{
  "d_model": 256,
  "n_kv_head": 2,
  "vocab_size": 8192,
  "rope_base": 411000.0,
  "rope_fraction": 1.0,
  "qk_norm": true,
  "init_std_qkv": 0.0542,
  "lr": 0.0121,
  "lr_head": 0.0101,
  "batch_tokens": [131072, 262144],
  "steps": 4851
}
Each number is 500 + 50 x the weight over its row's rms, rounded and kept within 0 to 999. Layers, rows and columns count from 0. Numbers have three digits each. The size before them is the row's rms in percent of the matrix's.

# q: layer 11 attention query, 256x256, rms 0.208, rows 229-255, columns 128-191
# k: layer 11 attention key, 256x256, rms 0.209, rows 229-255, columns 128-191
# v: layer 11 attention value, 256x256, rms 0.238, rows 128-200, columns 128-191
# o: layer 11 attention output (transposed), 256x256, rms 0.213, rows 128-200, columns 128-191
q229 108:552476484468486544545491479501444523544535478382516479491517509470532543517521457488425493462481393485520557523452456449469441566521434510465550498592447576513460581503495429583522573466444525
k229 106:543519497510521501526518492426447460498568487402459522427524490490544559474497480445407513489455436447471459567420437422489492568505469492510554597479416585584466515568481408606532560438450492
q230 098:543511486497495491426456431548536564532484406495504577419480547578506494349521435399407502470528559505487557507432384491456585496465434417459506584515496515463506455431464534521494563461583524
k230 101:487428482521567464467482429519609545567497473480506462469478511552450497466566505487448474476534516486516555513444452478468543492496517407432486494527502578440497457419477496532504558573590509
q231 107:620552436562522462500487568456564486451507523612631599488517506482528486424527504502536473568482519481420502529463450518533494486447510487435506527476567516503500475525522578560445469476538439
k231 104:628553487594479461431472515453557476522516506629567593421452536447446525511516502485494405594433472464438474545528529473461555559468485510480476487534497543496457522549444563596551474441611505
q232 093:501491513457502496529512578533468466530449652534464485494475571436511416526533528487662487456486524523460522564512546469434445563572537492455548538470433446460476485564443496498545486402532562
k232 095:484470535522562436475508624490484476539448565529525506514450546442531404508523484482570526506488521442493447467595462469420460568520544506459483537574387508480421499462453515480541509424570537
q233 096:468475428460472448515549475499515494538466457432509483487412482541524456496521443527633535467432515457517525441507505529479566500485516538518529600479557549605440481674587545591466562529458554
k233 101:493521357451459479493544430494495470590480432431535484509428501527453426548518394525590515462436532500508577490509551568512544451506498527515494589505543500569442480595516486562528443462465519
q234 101:505465592608491463426532534562397435450548472495452520486477428482503489525456488477554459444460510517426494554536501513531533555497563479451509585501397516481545554543402475549579501600502527
k234 103:464447536642476578516538533539479491475572513552464584472554425510415515491460570394499378481409548488428511554524441499544589600447564551493471506478426524415540524456472483507590546642481552
q235 102:489555469515509461463397547491480464513452492574549426471523504560512513534485526469517617540441507506496473461435502495453394609550473538487505546490490465448498542418582420484503522549442492
k235 100:513591487488508501492498540537507502442538517546463438405472480487594559567489591512531566512484555467488358513446496520433421601519478527525497511480516535447501569488523454418514509493429510
q236 095:457658459494505494543544609479466517409493517490541498428425548486444507464521550442489541539442503500504542577439488555539517480544390519471438475552548417549476501621458532504633560412611531
k236 093:518575429471504405450588520514481600469520476514576460435505534508402500430545474394564478506537530492499555483485546504544587475503467475462503447538469445519517399618457485430610568421620500
q237 102:520429601493456618461491553459521513494513522496426468504469517479509441476540492555496487521410516559498515573552492513467499530542577509567527484493520554510480491523458450472499459435481515
k237 100:443445612421368645494544545497479549484501464483411528499499511495526415552465500465495477514408520532447568514497494490573477484535532533566531480458473521560450442579408466505464430497489503
q238 110:504583522399493495570545484473466499536496434451501442522537496481498441489501446493479436430468420529417498464519474513528428439398595538572526548464487578531513550500482450552500563527511464
k238 107:479536531444537492483530516551513523513518523449477445512536487531505533477454501487432465381448429548476520484523504441485456446418576552579523546505498595491544564542466438549482575579541557
q239 104:489427537486502452432601474511435467527536425467421547536444504560436501461459538379470505519517517490536556465472527486562510501463568537556509477522537561447471507513554549439442458556485503
k239 106:503382527463457457463592467530365485542552461566518567547482482524490472473457562437472536536441515439496530526549530501582614402488547502557561540450459533528436473502581550524469511559494492
q240 113:455533466503534497515614494415480499545507465529572482486449549498460478597547522537580483515505590519518579562491481341470550500590459427495492499489488607528462487545558523521412639537482401
k240 103:430580444545533564501588450441480500579467481498510462521471516484474546575438540466624461549521511480456541595499534380502583490591428479434468488523533618507412491578483522573426527521578421
q241 111:487594488507570549500518497585493458543459404496492608442446561514519467509456499523541467519524442576426478521515470468503551521507472444408477426524511442526514563508510515474500481449429465
k241 103:480567518606525587491477468495481476566461485463505594479425525472563545533517555525473490499451523535392448508490469578504598481575398436421492369520489460618462544531542518398538453471385426
q242 114:433443475557551397482424470415590491535483425463503484592497497448487548499574547504583513535492494490491540500517430467515420526474427478518567518570521503586560536484529462563492501460588548
k242 107:498483455543443356435499462472533456523390479476496420498528511464509577488483520610512487515514427500493557533461410449483508498559419471503557517452500471538534539491555475558485498518605519
q243 097:438463507505541517479585464509547554502453530429439465438502577399462464511454497523530487512536504477418518453511569425369545490482462470523433501500503546529505496449474505531618575519514575
k243 109:477447546548497489462545469503476606548503484485395478581491574377395468511454556508469518474554532536491516440477536417456538480519450526471419449466544552408556500432458414602543591527483560
q244 108:549491497347552476541503538470484496569509492497461411453475485365593444498382547517506494538542523525538564481504510456470557527410472556524425534410526597532493469451495642443519493471387481
k244 116:477515516409552441592489536482504472575545465451487427486453488453491473473359587470546520524540566510467491454523552492531577511468472480556496497438515514576551510521518621498544536521377472
q245 102:492487491481489602539408500501487535553519603482579440569510594499544511572508474596510509426479432393538503485615484471443431487460628352465513486494485526483508504447421476461509501476474495
k245 102:511538497478445565499442473494528540520528572541576449565526557477539498496478476559425593376538427435532536467560464488441394524556612432425520558453503470545539512537431458489536517503448462
q246 101:475477464479432571541510553510569449430481483540584488488521495480527530492437489541497504560485500569518517498504514501417538545494525538447381598583461485535432445502419438463524569476507571
k246 102:441517545539428546564526601522480537465496512506573511453470412487510548497463467536568505514579446569501475523510498532389474502493517514421392552519450536504425386542427446471468500486426529
q247 103:472552526459610548449431438594564518495435550477530489581569436537454498445413451566538439493545505525615489517507518551467564502604509511498511556477455505493580447551390598430510504500516488
k247 108:520542554463588542473454480530543511460457498463518457557554486510502468482447384467485476519548487472604505469597516515521527510548564446433532492429472484516585466549405632473493462509553496
q248 095:538507373504529467529494515409501484519484525565499552563495468512453552488497474579525473508437576482451508510490541405551455564439463451513537431476477484545458403420479498377468472490504401
k248 095:520525400495522473597443506416494439483442472582529455560508578449506523394545489572541467448474505522472542520522599380505464599442520392545550400480506467493518452417457566390455493556499486
q249 104:498540658431426434547536450532573596504479547383460532509475526441563529430476521509553484547433508420558392477620445490568472469571473545558548447528497499536539580454496526602456477436509523
k249 108:482489591444451480529537460572650575495554524363405469486482467514518548442481413547505409543453499462603379464545414494584509374537432482530502466526499545472546493477523496577490445439482476
q250 097:495472398401525471530475476471539511506512491479507533503522511544586460407510478453551435536556585526516498506542436392521547537515464560425410516501509420586525490478568525513554589496552501
k250 107:489483418443558421479531508436600536515385386578521479541542495491551447453477396460524419492552526533434416572492457423509613595564551531451440510490541496510501506418518588546493452448556567
q251 105:521436539513551512530503592445454469479639527486470420463578519457610515584586461521537525542499519441515393486585580484536442471520517532448530349476501519505523439546516521504510488479468517
k251 104:514482555555515491511483552486502515471600521479421419484563507530560462563582456502474528509527551477490442502617577503486441535436439529449530456499546566466511468498504537609457484474486527
q252 104:454512496562495443499518595525447415424517543574509509543531563444475371486484584527532539490361500476518469438459517549550435481545468505473454529458552500550489461512556529488440490551509514
k252 104:481551432511489455522488594558411497448496481542507483504581498485495449441634570484474494462358502524509535524587505499531429492509495583453509564485521486569494482436538505442450540446494443
q253 111:439586531501536418440565428487437486440511534536554575492449477517354492581477424376447392423417387547516511486473549518471548581475517490510540577500454526446479460528454548546579513544492482
k253 104:471585497549568442523519465482497495432462607499556564511482407560447511481451537402490419498510457520565459476572518489391441533437503521508571570532442559462566453534543492555592425527516438
q254 107:509477543475462522461540541433489396410504407484549461617456554481485470490552495500523456487478454348584577523506533524492511609369519620487510544493470462509443459478478490460467482535564520
k254 104:523425489443448423559520516493457431432501400528569521615564532485473477468573600451475456455511491407574561494515600544482481549423558572485481548495504493552482528482473506442518518518472514
q255 099:475509572555472444445531546532544583503534490528427466497470540471434557497554529401514478452426575502466561493474577525498536484487520412512525474525527581494509662499393506535516576463506609
k255 097:515447633563398474439549574496564537500477499495431487446496548467440482407510573376516474462427546491439539499539506458453532483471509389512449536522516500441497621529475491544529518516536580
v128 100:424523505535454504543352517471540455578595524517549532590464530456461463522491515566499401604455443489502437501471403531545421535521425480506511501544522430469481529604465536547566524463512517
o128 106:549494448494448530511521448581484443459500466548527640435586561518464520520419513493542470560516483544512586468484538497509460498459441563523486558486538459558392512484509534434553549577461419
v129 107:521571487459429457464511430436535590503588433504501447520481476472489518428637430485510510511539549535598439496447537469470572467432442507503485546524418521493572506426573417434496494547471574
o129 104:569467474509556463609560482510491553529509439402619462487571504505509501497542503500481450479500580467542463458451495555439474433464472508520592498396428419443539513471503548568481447504435525
v130 109:435538474521562551496470485534515563423566541483533514480442596567442509471490540580475587516443607506501547459460480462518550495507376530455456485525513515537492499553563480523542572496410486
o130 104:569569499485504632496474509496461537451440495453559526431483520490465556481492560513474496441470467458495497594456533433536451449454438456561543408506511549585508469614556487468477601576497422
v131 104:542514537598475455464572473520573528486486452475492489543444537521479488560441482567398473477497504523425493512427521462456528617446503503474466562472467532432421567536494467560496539559529524
o131 100:562483444532484514433515441546537445434551595492459547499436437481432549589477457520469486439460513439476523513460496450491522401478536494507563514508563490492503446563445453526501539497502472
v132 109:526522551598514442389530558493592510514482447485487526452470539535464443593506536474556438542456535450544586479432500453490510496519519517409549489436526572466511519534498524462494403557494431
o132 105:556480573446464559461465459483547585483515428514539586610454528509496526488515544470484510483399467512422485509581416475623521431493416532530492539461578469489558544391468464504546479501518486
v133 103:554474575531453526405552413477508454469493509444510543444550526507512514478493555521543481564504493501595515580447479547510529513490545472498555528469414397547517468606520482473470534489545430
o133 109:489475599497472493461520448560552532374487503562446498451473500602471533366562461447522537527592472491528522537481431453529449530525533487450599484524428488557444572466465548548429514503486431
v134 106:518582439418558466449519493595508500506508491572526580508510476501558460523517487372504571500397551455529517470447460488449464467468444524520512534399535449526605448521550473445588526538521455
o134 096:452490441416535458516521427570508502509484565472523487555542465562447550555513526475488484418472483421491469551411485539482456479503562571567480439449547457492547465463559477515455540492566448
v135 097:544475523552652521424485504533517487541513517440592507470447533449505556482516483537529524487556449502505544529434532404514447511474459529561500557510482474530382407496528508496477423531492501
o135 096:481518540410433530552498512489429484556506535466490490444542574451525438491472515590507502536454479567431415416438537482498426527494444513596507455494499511537498450513424511504477533431564555
v136 101:577496597417586497458538507454492474533443569560468542494443566493427558545462527516448512496595442484497485442499580486404510404402586539501468460518452485478538506530479483486534493466475556
o136 098:448454395497491471394514512597439468457535514433435469507622529510495598602493535520442495608457513518516516498510538513490594610504519477502414513542521410458506510571422493481564591515551566
v137 109:490397647475465532509415486470522481454546543509533466495485601505474518461494482557484511371454567412517515381424494583556500531471492454540571517586563495516484484488560577461531547545479502
o137 098:488497486439479504553430482553512433469527491526483466499519505557483506523538562510482537410575581447519544487406537437459403389522484435529563556541559545459597497555588448502589552507425602
v138 099:528461545488481466562519473579509506483537432498515546574477535450464479463547476537528524503462424439435479510386509419466569509513542461482487560560551558583486563475546513444458619598469540
o138 099:504440485485430579465539521513531550508530435410488436458530394460586505463518483536519439481518546505511495486436563456395486494438542464466467552518446436532501549430562453530530571477468526
v139 101:432538577529436569482507496365556559483501439513487475462521395432481546458450408543481560473485540477610515504495539515398486547539555536402567514493524523490458533435590553438603498411494512
o139 102:541425571482528547520508575506518556562563439562430569493558496475506545494455454402502508597342489483536518508465503469536495472597496481460495508481565589507509606495584461437489441522425470
v140 098:439474499488407461560543457532548451496428543496570509494536643494466564556469550457453477432524493482516507616457493493505504576499441563388602491507445541412514529436482547486547582564527440
o140 101:469474476525424622462527523445560475428448475468496470498493533424524584555454601543529518495492501435587367541399479464471604563478586489523556450540535465539575486441526466471417627483533506
v141 102:511438438499653503428441419513495503570535417524509508484435459493442558519505547529601538517529480555498427556481468540503454504447426596471443564437515515479526536563481497509482478497495503
o141 096:506540518519464541523421485551475447534484446497539464558407517559413573527551546559509434442402536509542466561464471454507540508540422447482406534396479581572453470535450474554509390494593507
v142 101:524493538396480504508460397469508472539508607483417457475443541451471524486541572444520554464516501379609443445450537494448548540489429494515490499396564498460445567542544448487543556523490460
o142 107:543515555478477479486578481562518585574525451576489529491543523439454478550471588536457507490457547476510434521530535523490566584472392499449494484482582421468438528570579457510536504494521552
v143 106:508544525536456531477527537577539496505418432455481515633574405503453470501532519513421512486490522535567495473511409545528488454584576500516464479482510558479505491527507550492559444586493502
o143 102:556490498542617507403530447507557568477504464635525549542544448513469546511528536502459502541517494540445599483378597576494562474406454480533465558522483539497532508537525536581615522501412470
v144 098:495487548534433531613548549452443535549548501445480502528466501504447466494507506483485411498546351428480503396468516464421530513480540454538531475549550472479494465386451484478560532423550595
o144 098:534456518506425511465563466466523574562481552483372527537452492468529478533483452516534507428449537454550433517522448490516521571467632472591515508540468554480498473533381470545451503395495460
v145 105:509437538570541503527521466415452542535600617470546521506511530514499512582486505530471579464478506390521559491591488547482462453486470492533474431471573450563439516435500420489516437500470562
o145 104:482522493522480520583474616510514421502497505509475485521395558460561480426508508588537555434561476445470425540518532465519531490481569502539560507416543472488529565428594408482542545511504504
v146 103:635467495525614431525510421400529575478487625462514521557435474494491652545559551471557548505385429512521461459401469564535498493577553477541498584508504572586518510503611454474563461495511582
o146 100:524481494446545418524494497496520485440551528532513415422509496439570685585485517575507476408503515527408399508513442485473412459481437464461470519501470603424540522521546450482533538457500506
v147 107:477549457587466557439515530575515553408573642596527555496544563526519506449568469424493548496470507441550481477518454530521456579554545479423459426449489472472554454498519467562512402467559512
o147 103:466488515509450514449516539405547496510468473560486570485509435534579522585547467452546481454489502495502542441538536526515564486633561501458495490578547527528512460447479434531562463415552536
v148 106:525510497405540444513523501478595536487447578437525440501524553454544528542587550460554494459439444504578491477493474522478475507517528492589444438452524438448504421559486472569383493537505457
o148 102:462519518456408514473485553458428526419538489382502413507498545458470322479565525470490498507470521504474487569467568464486474528484503517526530441458456474468476467458551550437532451514476557
v149 105:524454482451437502497579542450481573447473451535486489554471475538565457522416430520547514520520590534559535464507453537472473519519506387505519500502530537476378519373454503468490401520550601
o149 101:524458445468557500520554502475538503537517445525491535577508501490570503505549526486505514408474501510601455500475552503419497530475449481513463453340463496449502529476506479529460510559427575
v150 099:534599502575526479441427428499584544464432501465492485473589442507481440544472556572499558512400562419434393580555543484508469506530436502502478558562481510513460552501450505535528482553497550
o150 100:455560567510527537472525409476556482511411372469545456581471583462426505510538511540452513541453494460545506577529436443477459523442460421442474531476501526539455534524397544476510560502539478
v151 101:449465438495481514527557570482483498489449523505510463511488464544447655494541561536529432511517452551449503491480475549494488528524449563552442476512528470514408605446491560454467621502492494
o151 094:404373518502511565497548607460446434563413550510506456548479483366485523496406546433451433533479417527571471523491516539570556503533410584415537520509506531462546502540503572434545623480449505
v152 112:488482519469529495492497493464466420451494447447539543512483487454428448502535502497557469503551554516549535489444532495397659449515459561554469466404485466490470501399514494571473482434479565
o152 112:490456583432626530530488518569557584589521437437416462487484549399435423483529585525542520467505546507507437532559506489579552535535427515521478470546487465539501487564531516516550492432494512
v153 105:483545499526517530432519484548504490483478504382492535516416427572551522463570540557506420473473578505564504440519462488506426429534537498404415475481623432449528486534474443528488553497560465
o153 108:487547441553566445508494483465533512419468430532427516510462452554558492470509492512515468516476466434488520504475455595509492485532481560451457488448485468436499551494496513567528563458567417
v154 100:508573517556469496433441502588554458579511462510552413497538520549502505420503570497499464509422445610515496460457548510592534485445396495533536583518454554530500497515441485471501399480513457
o154 101:459482496554560445548398523465610409646440456515550464484491566517485509527488468528552508521559473583538473498501467513520469483515397506570527541558472440511501459509505539481469450510569382
v155 112:534484482527487526591621529463575482504573526399502464454569553428518488503484452506547432575428512520522554521568440541508480437470515564510511507481521499506467476439548535536526491439509547
o155 104:484469489476422453477467589496454465485541511533542495466462534515567402469420485457551526563442590458437396525571542587457502551470493465573589516506487452539499511469529478429526531495493577
v156 101:517419489549455449451462487474487496568500415588535465480523487473537538455522488473434537460383496571524564513474492539425477494550514551439458499561503540568410501514460513504615522430423510
o156 102:468435476557441451483517489566452454571478555447444518500491476598516420443547508530522461495513469582506532471460551536446495525554537483426504408492481540531456554534444574466498516459484436
v157 107:452559414499482508433571505480479516500543534519482531547411429491555492460647410576447473475512531462556589626474467523535540608482469535537466649512390470482439500477486491469506417517548548
o157 108:483558449563453479436542471536457604503416475470506567523536495515498492570577467500531508538479496596512529420553474533489499448486477498568470495571541462499563495509451556505519422500598603
v158 095:408481498483542564553454556554471540517598585546572502463504513507490499463398563534501595451472462540461504537555532564437470556468617509466440468516540605523529482459516451524514522533421568
o158 092:585485555476549506500585461420483524558491470558473491480455511528482533510567473507581547493434585538464480416477566512527517526529545502480462461421430622522436471429539405583513514518470590
v159 106:461430379470513482510467505525451509419421506473522585454544447466435441461504525538485452506468422426555474495507570591471525428562473540502491508446428511470497516480495486513435552400500570
o159 099:498497496467559533469514545480455545501560535513532420546462532641512502499537549452487473517435500426555471514477510624483540567509437562491544541529503424522432621532484535580499475475508452
v160 110:471419543512497465543494465488450508560515540511525547481509409399503555503465439426467384515518615426485497459495459496541414521560488575549455435447542496498524466608494506506477448511487559
o160 101:527506557479466495513377433531524451521455549517541454475578387488585489494408506556428549465482523444402475453503502543508500526511509534469475502416618570472459514450538568547521545455408466
v161 100:551488510528489399493501535530499518579437567454476500521508581426651522534532462426490531462580523447541463580434510440531396473550539523499476470510552509545507513383468534575491397534458493
o161 097:530561509539454443495499507546427531494444503547427372479471491492561447503439623441458463496540489430569536455580478437488480539530586557420564483369468414524490507404517487494501492534511514
v162 105:469472581501473508518462493586411482497583508380494524458495500531437477475525551469506495543505541419516418400508418484460499550557617455447447419471496544529606527568508509462541404493463552
o162 103:441437543472475614525550564546503594411608466519531516479609508518488521501486587475549484484392515481533515513485434454486444488501523452516474573502424544521507494437527449531509491549491455
v163 106:587495561544529513441590532648540471543469514521381537520445451455457474486598501455525510576559552482449486474491472563480452488533559496499514474398432501486550452488467546553500438504504502
o163 097:500458501553477609592498487517508497559479483430449527515520488530492539506565519526466530417445607424496509464484511478484584474568507524549430544507528549546396449474442531501511491525457525
v164 104:488549389548578517479453477550507420449496507447522516519469567518515486518500435616531495453528502546573509517549510438455500458495491598517605443597512546506568537485442508537509525382481494
o164 096:469523435392534412396552534512631423474487486456446460432558511536515550494469525498542547411531552499489512528501565510461548527435510438523548507500542542566536546533495444515550621445654460
v165 102:551520590454550501571563504495485525486509556453496524481508427531524517550490477509506464520531477493450506473488469637471480530498510488550524527372515553460544437482486525579430444536524390
o165 102:519457538418468537466550548463477512549441488543464537479436468458539506434535439467450505608464456522475531514538434503452471573411519428550515530464481609501522472468427565444515406484493501
v166 094:491554540550463561530544586572562551421464585433472543488469581424380549493492471509529550482597463536571494438460439475489500569586463514472556481614422441562495510524536443507507537550461513
o166 092:518445509529437531449579483531587508470432516457473493523500534594527549399513502430545471476552535507488452573425409467403541531571504451541519503587407440587519476517456598520531516546535512
v167 115:529494473518484480478469493510533517531480424453440461487536571534461498594446418528507386530544496467501523593407435487560563451456369430493505539487439483588459514619466504591520532483519512
o167 106:560520498490448499479480434494561456459556447446436469543500579470514369371505542544557456467580471581589405665551558573429535487539469527507538615550591422502450499501531493478534530528490461
v168 105:546470444522503484456534473562497489474514505511547511421581441458460482556472482515536493553506490502481453459486515567510399603544519478525444514537476501450521514527558501440526480459398396
o168 099:422430547424540485498536442515503469520516515459454536468482453451568558577523474452526498533471511537463446396510517448504445452547523586471483390458460635524482524503547490399504577504407454
v169 098:473490449405552528505477403415486537536461538477482463480591495487548503438559499516493490473515413500472528519547530469556471578515504500429502544474480390447456467617505568538457495486569444
o169 098:364559489577512455433382484442448377465535409575514414484563470521496417532451474520490416482521444559464463563531537466425452456479552503507458499552527563396476474545482507497398573538582522
v170 112:549545457507549449504499508515500524548521487557460556485524413551529539511475450512637494504554460506595431528472491603503492485502484581529514476505460462541530541467482492585504514469512589
o170 109:467631487564578425425523473389514407445454454459432505521536546524471417462464423499528433487475515524552543561484487533431595470565502600510519409411481449534532450509614492516551434484468555
v171 101:512443491516463524560598447470558522560493531469486432552559558439467475482556458445572498448423548480523513486468556495557478558510454464444476536437566504587482531486612446493582448460554551
o171 104:486449505482532532492412450514503547462499528493441468454586518423586562473503480548565534514548485439547497511530559472370558589392427507500537456412547493546513491454629445451513510547470516
v172 111:520430376574488534471465529537496515501480601530484483446494469508580516514526500537605435545540471402471488531583476404601509543542510370520532432417455565556530592539481531527495503533521391
o172 101:526458494537458564553560475487547554541443455506490555463513492541516475491513456490594471548589558492413561564495531424530466529486476523480513426454606562552523578426475614535576589511377424
v173 101:533474490517458442490505499503437506495386384368505398558499463478550552564489505463550436499485549514505411424434489529489522559447508552488483514556554462523443505453395422420556468504482531
o173 100:484591406542551456495538561460489485503507513524430518470474526463431469489584477560484460562554512472510469467441542450447470537431530658438476430530552399502487488504541495530501576464520506
v174 102:421578461505499524381521448437557566554507498518448522501563520632540553434551494496456503510435457482629589507480500547417480554471511417494499508565565478569499509501504486475449529492546535
o174 096:401523520496560507561483365497567449486406510591481529523579537526456489508554446486543547453444490496462488429393548511495494492438512527424431423465513528509535556515443490456415463502498437
v175 106:569467507546540490483495562601492429472552491518448543567568485524419465468563480493524493442467506541532516455483502502473564503550458412426472495432515605472463432487479448494512448530530588
o175 100:459463503434530454469554571579558537453563515564557561526530416547503449488543443547557531574486587463528505516473457452499576467445507462425472437478459419430495453528520454484449466512517493
v176 102:528535576536434507511498517515543491557531515497543630450579547521509550584407470585563538542414434577526465448519453541463440510525535424516545462609441444416526552551482493434460428386533487
o176 094:511514544461472511593480482449503441575562572484450519521487489536418540551340503534511552464429495472431468473415532490483506531441540497477581509510371539619508514502500406419448457528523551
v177 101:418501429486465554529505580486531526482438473589498546479491449509493493455488445524411489544504503522538401557467508498461578427492457520457558501532512579514506525509497524376606535514468549
o177 098:460446516572491453524462517577440591407473467436534628468517476577419640510465440450461407457503647516539465540389504519505556559480443509424449496473467520472476446495500499524494549476445483
v178 097:479468398449468531507511523396545522504477483537466476536541507455423507423480549583621463496464478519495538506508484523424539496511509488497460555435448600507472404559479568444466494480475510
o178 098:523549523532540538374502483573494539539546432433505552435430551488398481436554503499524523548473463566530463496514469533499433576408435518551421436486440507480494506581506546481443497462472539
v179 106:489504506365475518545557554504484459444588558462487522390454517416553464487495470511483451510481498398536462482544518498443434501543469427547485361568431478459436538494593482538423447508451554
o179 093:434524475558417570598417495538484421492502523408545539482389501471539499559447417474512434488425503518512543530553536610539605549581573534464531479510625429490502423489596502442460490390495493
v180 105:484489506445535448426516558567495505494468510431478443597480475562546561573494521541492536599469493485457481484481499621440530507495514565508539535453457576480459543485476578459530576522433476
o180 098:476495529491478504466540473467471528430371489435547427545470514418520559613593549497532507583496498490547424507534600581442496552516482542496509601477417517509459476513494505427485563539442428
v181 099:564533484500517499562543488477415483528512531493570459511545422488450411485537510572484524540497540599510425422531511455491565504415565471408493487456393534410532490525478450528506553520583472
o181 096:469504451424511543468503542494418581490503511479515484483503503564448464546526525576415546555504499501561518455460458480461467505512453519486488480530481489418480549528404417519664533447529377
v182 096:524562520486505479503543441396490533473564494483475403462545447551473541561508502429475541508547476514493513417443507476564505579545433540511497550504546455475460457548455551472387581483444475
o182 094:441495540583507521447486522465501567495508481495526415569479422543581517501477520615476490506503455455601516487494481423497417503584475462467451535531426595536483485414454494568476587421536459
v183 107:634502558524508497480552487549493491419576499526411529463489498526579577451453559546509608493571517480574505480497525527478435426478555445422538426420463572504486513436440481433463436496558394
o183 105:540500556566576469488518491520475480596508560487385550460466442497571440539467576540477532496524481554555421366507493465427535500494512508416425380395523538573511519470566442452508425485471445
v184 099:521505439493530444544463436541570496417524400525437519488506495536619510497536535506477486489434455555407464423511460431570516508462487391517449481531418504439435458478491587596460466405569538
o184 095:401547478484474452584480443479420491529470507499552491513418582534466520568429538451442468492471514455457478420476567455463416509493526541539483484576507407507521427474533443615531500451587465
v185 098:510488522539579347470504507467477556414517464558468469496521462558395541541595477494525449501500491531561495513433518540534433510555442533520441445545520552465528459541466390589518421479491474
o185 100:522505502474572498564503489434488532507467502497454511508402552545565556502523505541430510520471492594518437575422522554523483412548557506407528501522421458458469468549469493487521482456507535
v186 106:555516500414543585491483551449466477385466465480477472505424469527412566481509486477509459513507542436573535479451517454459496505525417521463464457437508500476519500463539602445462427565564466
o186 093:461497490511435436521525444449511468391472522489503488544475462483544575461606586464537527443370509528520524512547496536515499557492482455461503443488498578488531549479452598414535427455515468
v187 111:529484589530535532477421519545475521504463461554510582495475511507507527440514457440464604394526479526449437477544431598540375516520526564584539451564487450510511537556509465508509506578490505
o187 101:489472513612475432590517547470481553489561525506558469551483452514567525486476464514483526545573545551493480492448501521437442500545478512520521398479585400459472570440467568616503504522437536
v188 093:547421581498517522563559491490505442510525464495495446490592495568634526568493521542548519479480559567564495452502471551477431594453432454522426491523514524493541465440487499564469507452497552
o188 096:515464457526541427500538497527426443477509513506466446530549514483572511571478506490476501522465525448516563486481533504555541572432504487571402460537390505466527406415568467533479499493431569
v189 096:520531445538585581555560512534433463532528464478544653479492502534484435497472526505534491455496468556501649522392471535567560523527425534428527474487491465480544511527540508592518555438431550
o189 101:473608473528505557538553438518549412546442538490537522542436551492527465484410508496512534529539480572501426479488505578546557435562469475466565427536477539576554454473487571494444576517535417
v190 103:430494538573483487411491540592503524507473493498525530466496522507560510425524469467506453486494461461485576543520430545521483466424475536488546371468552499453440561542483500516409564539561446
o190 098:453479446540487514448463595471588459475506397443517504526552522572502477429514351533533485539509487562531483529632463413550497513608526536421569502481538451508485493550600493483441588440542445
v191 112:437477605549586436495527444532494485472485543486506504572450428447496491492484465544515479518584419517476525433534536491490530508542444547569520507509457560519484424492504540473439466497524508
o191 101:513555542457499458444497530629502568457475496454474502573443496458531460538461479501496494465533514538464602462476562509432388545572525516535487532524458536405571498477549659465477529494506496
v192 104:552506416525470508429464541474489423509522409510552518451434518526484453511465546546498578532540563537505545449456554550530447442426514521580475547512500501409470540590358506484491541491448616
o192 101:465498421408476511430544554475606537530519509557541594489504538595481483487480479501479530446502503555506511529501498492470520517590513499546474500450565580535438487557448434456574521486450521
v193 099:552546563553521515558400538470497608486446480547488552665508507539457560499495499530518627483447544639430532518550461519634538518523560440495534517553467490442522472484523542468572433470461467
o193 099:460509539488525527480563478444452515486575452521588598561546428525462529516470470502392545529514416542456464502543433493551460542493477521507516558536546459417502460388541480513484458543482511
v194 103:499491417451549403506496483530565521504439492490435556455470462479481536513477490415547495588536474581457574482493516430466504393505480564499514496521490449551481526535519447526588549477505489
o194 101:584524454510564524488467510589564516482492579517376529425501494448518558476369461464521488522482485566579492443556501482533517520569453422553444487507464459460458526518519458516471459501528515
v195 101:480523526508536557509507536524438506379538522567545408453523469555460418497542502425469508463467459427478553531568540561488499509621533494560532377460539508527579433472514605488464518524524668
o195 100:486585470608557569546533518547520593538558563464554448489508433551542520550515515478526480463520427473499512548430581535560445540607486453575449494484513457563527562514465509521436542484567537
v196 090:426494529470536543518462560474493547539539533492529431523582475561544496502480446518502527533408511556531451545536456504502534496510593472538515539508475495459540567396542446508460493475489552
o196 092:479533596468546521393547467431542517465559533485512488501528535428449526476616520464540433602475547521450531517504586516584481506482431471516493482429460505531418481429499508454517428475441477
v197 098:442566570434507528460507497460559556522517485534550430430475516443543496494401613475545465519487500434521413510490599498550519464506482483532456538459513465427553516517466505498361460528466593
o197 099:459621617424423504445568450524559443454584486522606560459515454388451457532510417582536509522507518438506531563462440558546458588475442499498530514526503491519513548479435516435526553526543532
v198 100:492451489466561536371457426432442508452480469494579494473444454403532377450472458538459471544488524513480515495619498490556519428494426608490525532444460498453494559496559576561495600469538599
o198 098:592555498513557470444457433501454488462467537548612481548507464490424533499523476478589471451427469543482540559557537532573526456506478451524593477454473431509587431507518546532550591470527511
v199 108:490381508515594589530513520459482457417520497578533401520584515570449473487476476457483439436516492583504520484581514571498523446462504532539475442575481545485462458626519534509563513514460452
o199 102:473515540624650527406496420516539514473536514543502485430519463508537519421461425436500507456453608540514620528500460457530505421489478566493437473537486566476459377510461424533545494609538465
v200 097:561580525474546453489583563531499484520507494427452530534528503471462480593541473582553536504473528489479558512521442448461563509444420471503510435542525532603544498500476488531538579499576503
o200 095:565554547500538502465602557476530577522553488428377408558549592448518564539594529485443439531506621464466531574481525461510447504392468467554549524526477473366448563600492432465543484518502529